Each number is 500 + 50 x the weight over its row's rms, rounded and kept within 0 to 999. Layers, rows and columns count from 0. Numbers have three digits each. The size before them is the row's rms in percent of the matrix's.

# layer 11 attention value, 128x128, rms 0.2, rows 115-127, columns 0-127
106:530495478362459536485436464523462511387504470492499550446554549498500458540500476399447520530523470489507628482560502424458511459507465474454545475502493460481498498509457488490564420570554532366509600511506469491454508411494450510560478470422484508497516497482555468491590520530473496528505407408542601520481474408585498551550495520604456484527527544435573500551491453513453644402498
103:554455434560497406445365492510569434423601482573483521454461541494477508527425440517531548457462484523500552603449566490448447469473478470445554392521477552542491490483490497500499550442488443434581507538541494488565435505483525516452506434491537508526403480512563459574445523424502496464444532506493420424463430527575439466414438441443400531603447526497528485555420486550509438532481
096:541529472574511579531575462398511466476473517527418499471474529505511505454548520474547559522504596376456535591547489507528494514498521554507453448494474576559513538602502621500486486536511514511513506518495432524523527544467452526436532462542519585565569508583559554492485537446467553468512427362489486654576543461524492536574445424487582516459480501443525545558580509407477452451462
109:428465532475468410585472469511550555459444517477551468565539548406408600523508495470489467534392521428485484538427504513443488578520492465447485505408484528509513620497579475529619580486484493478494420485479465474510433520453495535480493423418561552506469406563444463502546452473561469449533589508507533552516479534492464545469523507551585548492450515546533527537488358471585569473572
097:549514430536407515454450466460470507505556499467471535528447487532453515485508503370454491525370557477545564467484538483479531492567505435504604583459407527587506462421425434541581516426566489489469525535448494387530541482532523506494590535414419498456525516388486521555450505470527455485527475520482466469493485581520498537559482510419601474421590456502536559454510494499532456570604
102:561496465511473552638508571443520433514535428491507401519462535591458486476424483537591523522500386526470497563498479512501417506593467464465473425458509488555463504581496484599481547533486546519470459511564464407462429477484452537514500450499535502527439569497474474478538557504478534491447510438557469423576488517434543529478469496521529530413621501548431636447562547482562615491475
092:443534476521573524506550467504605549589537571380521464469557530458454526505599472449427410472523541464429621469504476460520573549470486557531449472466517439551586446420550482466515488534432458592467517490481587433488519469525508580482440598477468513457473503565580518622521505528495554477548443505502511501457508396539493508469425506523504502471448462557429549434575541424535528552497
095:475474484386606512470416562459586499569466578565577467489474431477506472604516572497448479501489474483512447484451509444577465484563493511533565475504433491443547511512489449533530540503491610491444466462509436459419487497422434507496500420427630570457492516493549508483473464419419466533434435446447518472497536526442634516509524420478519475477445511394487493523500616509500553444512
100:391514498552490564486481531538573528563527443484487489549482508472532510561424533578442590474534548458531649432509503516463409506510410487494543445555496579480513467446521477545469511591539517493433446442491510516476432390433544549531455523468433573401540510484530505506464525480606592470453387434531480491422426470510563489507534417506504574508474447493507470527511440405453422516502
098:435500500501531540531405467509506514487495541577517483419486562555565477460540510504437497452392601545616504543455556563484505484489489492442444462550506556475496433470504447548443505499467526488521552553619527522550548405512532544427484479478495520484553473458435551512498487529488597498536617476576413508460394444491568533450452438448504581430521587470460474541427430585453434422534
105:534506516562409448589446556522561474618504455474542513439520535528430498580466497514456464503471569610466469508468586495514450445532464563442486531483509486484419584511606523457475484665478497509475443465500507549541546485443450464481429467520496523485447469531505515428544378501471489463381488525524488403632544430551515473529520446504471420477520518539398527493506580499490504498542
110:352465508501423496584460503487476468514503448544517595534506401562506515465521521487471424485571466441456505477511472507476546416417511520476485480542496480401520546429517575603473544466403527489561489448531572565427551502506465500464553507496450513523543486526487544508447501462419467558443459377588508482563466559531443487510572497433514523542476508504459444568485499493390637610505
099:489561433471491471406496418563592547486484594543445563550448482505539488548412574451534505506589540423521531513492563458564526545582472417506455436489460378454544507446566450593474477517569549470607509447449487486439554473511530463457484469474498486556460568502542498498517454541431548512447520571532473537574587502588470529479474537464496497403516561493482519431485571402481577567524
# layer 11 attention output (transposed), 128x128, rms 0.285, rows 115-127, columns 0-127
103:479401559640477479513524532417566529535515456482462444528478413524541525524500546522476468490450496424441486428462496533574476556512600472523509587428484498489447477476532480461510593479473470629494351574504534464550528547592494552460503514545492490501509480531531412469446484419586489534406567538492460530472553503538496495386517534384537477504537515485498486521489443482496372560508
096:503541506394530481574594527512476484567447469503520510533461480480469483499567551482579400515497485514495476474532461522501540538556507572505370585413532450491478519540573514449520537475478557456461506523521451484471523435519508479524505484593502490473547486515491677441541485441612430539571479565500507458533589468478496535551559493595646457463632541495463506457520522428486539433482
085:479473535473437432433453483569464544509513502412571461599512452478478525529565442548488474503545372595525469458436476476518454581523495493507545514562551494433562480455546500522476450516581450570489556440529562552547455461510524471555531565459513436507372521406454480544630509476495494489531543545506486345429433468517550471431529549489430611478499500553454466515481485496568520545461
101:509554489495511559484467534534502487489468486489424494469457450596497396473533514543492509481576476445498491509475548482519485434471475610536496510642551464491507487582480521426415450464559480604517585521547514450498592521540540472561512500589436505461504504447497580455526611534475496499408483482456512506438467482476503378496529464339495496460495515399446539556542563472500453436380
090:420522583440504487519548562493614478482403430487526458554535504436527450454524495571570547469582450500407538499493441507530481474470549492517428455446489427445543579551584606414493515582543473436509470486513538556434423529460483496431418470540498525507508432534524523421507411549558567489432459540549589514505496504484487415463505449489412585567400538529519483523491456466466510424546
098:537512548488512463400422499594515517526478525488506574519558531413501554555519425456435469473530600476471542451505501523501526411484604466446505502620539563468537442553518454443517442492403442531561590449461561594550601484473613540556542536526537552570563425539546610557533453502506427467497426514459529532471528498549487446527460513519438499575455464586481494527464470505515444491501
090:529518507458484555420476502469368470434446492548502466521464481574530502473480502501521576507459391474512429539454509587563458496519610474530479507514525541447405458607485451517452465478612553446422500518457476482483600475466506465431508491493514524552473513428419474484487501456440503477446524516410475521510540552527449554580527396480395473592392452431524487563488469570598496571507
096:488496477604451479452634527533441450398568464445420487477545553460548463451527512463555443506527534537527531462588587489462529508509578444483460486527460441442442517496509490466422499561477512438518572555495550481604478459578687492539538547523432391490519513490528528550580536527540519535530539514497514543443530506558429534446472564531501531491534512576493458445510368531486476520450
092:660491584489471423538549414585490489471461466492556522504541442520491464473450437483508429518494479511459455461434496540521529456547515549458447508572514442550460470567537521473475425482503557516548559469547483495416490615553461405491575529543504491604474488576449422483528433542398428540537591565447496523595517473526470492468460537456465505420452532436496520474592498508572607534515
093:550496412510581433479616533541425454546500474526459431509483466463477521537454540476504506564556403450438540527481434451523438458491504595535503492562493504502568542430491594431504497439553485483507485521447430501467465550508443522560558484489523418539439557538551567535436504455547422463551444559495497480540599481534435473641495523550554407608433433510523485489477483473502603576447
105:468506417406517513420540448520450494458487485569455516592511471529560547523585510417508558498490416449521472527419480473536536556491594424549506519540509507507513442523439464494459532451469458508524580534533441407490431538571545541551488498559604541539515536575524660503466565529618577536607518454456492521469530547452518548507459593560489539537464496548496531427541404528505505443494
112:627564486536476459458578515534484574527478576516485484404447563468556460477541496545477561592484483516529477522503559408455416611544454501560496532440483588516591456524473462419517395558517464567453491564527405448550465557490489525503416533521481479468491465474506342496544461504543543523548535542489526451464452512470539493482499550608496431475528456522548552420503483441508413427496
098:450440559465521525570551533456443481529565457555572473400574472416531526435539410529434524495469506549517429420473441544530485440470578548513631498533495567489451440565394603393529478477522530501430516523562520440547446540515514464509537481531512559503573444536460439503471499402539423553558432491506480500423453502493542494482475479579470490557488470475522479523572416598498427454458
# layer 11 MLP gate, 320x128, rms 0.227, rows 0-8, columns 0-127
093:505589466403558438488606495480468579510534503481534524426512589505431535481483498468414450497531517386519511508511500544507438503518516450481441572476556452586518584466505507495449561492636518519484506546544575484560493531590548480545504485471485560442547449528469415550414470545545465584482479502503544528353506480515486466396490426541540475544414506555480575566495537489606540533543
091:532433527563511488593495593614474509524497429495501442543487568430620464548536458511550505482470584544478494491489441511493522548495592518429598574538458498378592477476575431522476465453574493459469467539502543519544561512519511479598525487580521518595495492480522466564509467522402488549547512527666563514525574523476517454552555514513536494486522461465510432504495606462552551517528
100:430413515484402539462486437551543463555436490519484468475535477467479503488533527597532495380436492531435435473506457546544576408588517498593513599498554529434551476497560490484434560458562457511543494465393474530569560546624493451513460530491434469502449523520518602464535483491466606627552565508476559495505509501501490479519494489449529409509562500423523434576521552463523511532437
086:470543517478538532429507518521579563523462460492474553481589448531489441459495446433535529501495510464511546494534493522545554488450631475539497479590475598585475477562419496440510526493479530529501454644563555467509492517482403543471519430558509536511471509516502574517500372488509558520472521540557485474398442515437540542510534449566435520532512520414590560520443442379444512364468
104:494518479512526509370395489501517598578532446500504460499538438532540548518468434535518609612459445586508446540516545494561510550469529522454533485495524676463439484424543507600436503498450530556601528444574523574489544450513509513501516553469460531525462471485562540473495563429417492564533488517553442544445596428579494460473496531545474511501511545495447477422506443546528525500421
099:520468502533459582429409415546522515599509433526578538460550483523500580443521558505501481520471526401480525376524510425540509509502492508392541487521493416438474525524494486590562520521541470495515448469504567540423505460456448480477505480437489473524485425404623490478438510479534509440517585420518488509523591514474492543528555451375466525416463521516596450482493603530465543567580
098:525508537395440512430609538584584375485488524448492487471562505456482497567415588446518500359535498526531546486569482507487547503431481493570524550542531474543505463537495458467537508455497521516465467478498525446485503562477537435434580441504524533528502412453542525480494499469493447483488575474465612576483443517471589569413508508450608411560514479510540573505402474477508489625483
109:448491507414492501423535506595540457516510369420477530573536489525613577502411484534521493531470594411490547485601532501593480539471450527471427519469534465468543504507452530461546453478585501528510512567623569451537518517521444466510526524541542529519467419451479549532522561476473517521546508572519549601471509535508544511428494393462451462468352506531465567478404503514453465547508
102:562463438519445511452439559545354455558475483530455470495491507402535455498483429472538418494555504494482496539564572523561543445511505538487502471525475457579496554510491442501560548525564509506481557480557436549410533526486394552561554467516437534572483444545517562516449500425446467624478572481486510510490521425559476547549517499506418506450567550426435409443457585438603552531570
# layer 11 MLP up, 320x128, rms 0.228, rows 0-7, columns 0-127
096:444511516417458455443479444498494448539368499552528494419430452573417496497438461559505582421506500536549611573536499492428429507421535559464445432491517497435498542505531450549488518578426546438543553488524439530516437511582481478558452524564518539444475553507495545436478518480562402603490560462500513522346536473374497499469567470502547492438475489556493511539487508472489454477469
106:511517578522528392489499465398513486495538512503479572563439555475449508468500538529456567485534544498551517562546449540524492499424513543434453416462415399505504517564453453446524494480494545387572441530533480471518504440538576496531437473569536544560524479541524454568472519477548536475498600506602449494512439546507514392597537539388437554414490490413483489522492457415558608543461
104:551522475452540437485508503470465554429463488501506490510508526543528421530469484521509471580584475348454421501396435529478492441459409478564507535449511527601435576509528527571555487552483573507553490481465508609404473383434468514569534430537510483509493400545439451557451458482561490542577529540529508576454505459532416488511466444447475558478499574566471555418537495568491534439494
097:541483438531422493513453523441489446440517499524428473553482488461445562545457531447434417394536473555502542445456577448482501517497442478519469472464489439500565407478499476449519501517480485431473541424428422533540527410527469597516450435433468528436514615537432534475440498608412575383450556465481473558559593523454485521599542590475499478484473427544442491462483533451491552507482
099:534509509554446449585441479514547509517500548506524471454495469510513440500527514639505564534447525602509546438530584605512554462535472421551484444431472608571512553511493477554492506447439551477514503586532543688478458486559520450485425429492512492435518538427494530503508546556526514505391461512611539417528504486502524588581524520561490514450531491557543461505508419465506482569468
104:571442554484509566499591527453551462466483483540462510533568425514501397554542552508446585513459517499499485461409410427479558513468416432583480541610456426443595515479488573443494493487468490509513560460487552506523494505526507514564452503474590479477515497476531568471431473479454573432550469528465432564476509458495465624579411487606562565592518560488613506495512492479517531560464
100:482543483462474537550479483477475494526468536475457530450444548533432486554531501533523532424433472481520436413531476437491439551526537561635516578456469395547417413437440456513556509478509581450512591451552444431519467565515563516485496583497471483501597477560512547396383442502532531479474616529530577465417462540413469490490511518484568522477425499558528496551438466502434477514411
095:492492478413494536420538423500518453526572528429493505539493453510469577509461490459546470545489506535553510523482462487528595542461348509484568521497617542517431489498402574561530376502513429419528454521474609541534493448446436475477492545371474572456531433575552563511534547535515497549456542542515451502505534491420466468454529510468485530551556440524457538476606474427574549466441
# layer 11 MLP down (transposed), 320x128, rms 0.274, rows 0-7, columns 0-127
108:412531545450572434506561412483525552494546456420512461491506457517469526474498543499562497500503501615515571498439494502500514538498535457513540542444519518473427564539515412469477486486514534515511470479494505485469525508579563552438461531480443549415499481549485780514399481424560481567528534525446486531517443443528465468542518415460432516564421511514470556497513428527573509533481
105:495522479511455493513489397431387552456536480449531516500539558421491495394543469539585475445440553515453472458547432502540451533439514442589526431431577532465501490415603447481492504538525509531481564518494478430525530498536525347529520496554549496550446539467567570609553522538485472505524597529480557579527510524463577557526446442509420607535532492476521532503512569562552528422521
099:507562476505605427474518437543479492509539549425542540484542389440474468547486466515481454585558538518481485614486527477423471443532508410528543557476506529563544529544502507579449486474502561569441504450485476569529466493466510503555637542471424455476586526460446446476504516526486438457519466516532406498369580490584450486499452528482595542430548571583508544586508466495430474451431
094:575455544464557555539558611490547446592527510521516506546498530497576571492548404495441510463523380439522478482512504477475483586485498454448508503518437475508542557476536457522472406537484552528527557499539510455507485481492507552503508550511588492464456527531548371454562487541448496403501495456536554466517455428593480399467553511490570436447434521607439529424605526512371527431543
105:503486470553433391500459441472448495455501451505515441493461461475518413489468559467429529490532555483452494435558482494475524464491482517545520491551530577528543568448502514424569537450598552517524554533498551590518441469408599384432503461455444453557511495568462564558546571526459437597486621438504475479546430561529507585538488522527473435426511501607622550472481468491464547528521
094:563577457525516547451425523589484475543514552542445430424561424468524472521483481528485508418479384569476388500464509553644482548517532526452489454488516486473518520514524549540525476506432409486498459450586390496477453461386460548543544464439494448468457514486516615515520553476499431535464539549462529496426478457472521390555537541471560545449561561454505536542515505506463481510367
097:519427527506541503502535427542480484477449511421420440561525512510436467544507550446521445450450435475526503432439488435502489489496516473498477527532509457519477466398533432484550621562535503552417477523531391499549407486550405413403460552513504530482582411481486431411421559415485502472437498549428531541476352476473546411496513527491500409529487503535506527471447533542553461589487
106:511428500401530459449464420641547480508548412535502546509448557473492566537430582588537510525425526571496495490491575565536557538493516482498487538553533509457507563443508512500520449557500492532486508437527516510487522514578513493511472521565540487516517384392403613455550527479469479549485419548515533599469509474651512508506563408420533474498505507443499480569480462415575510445446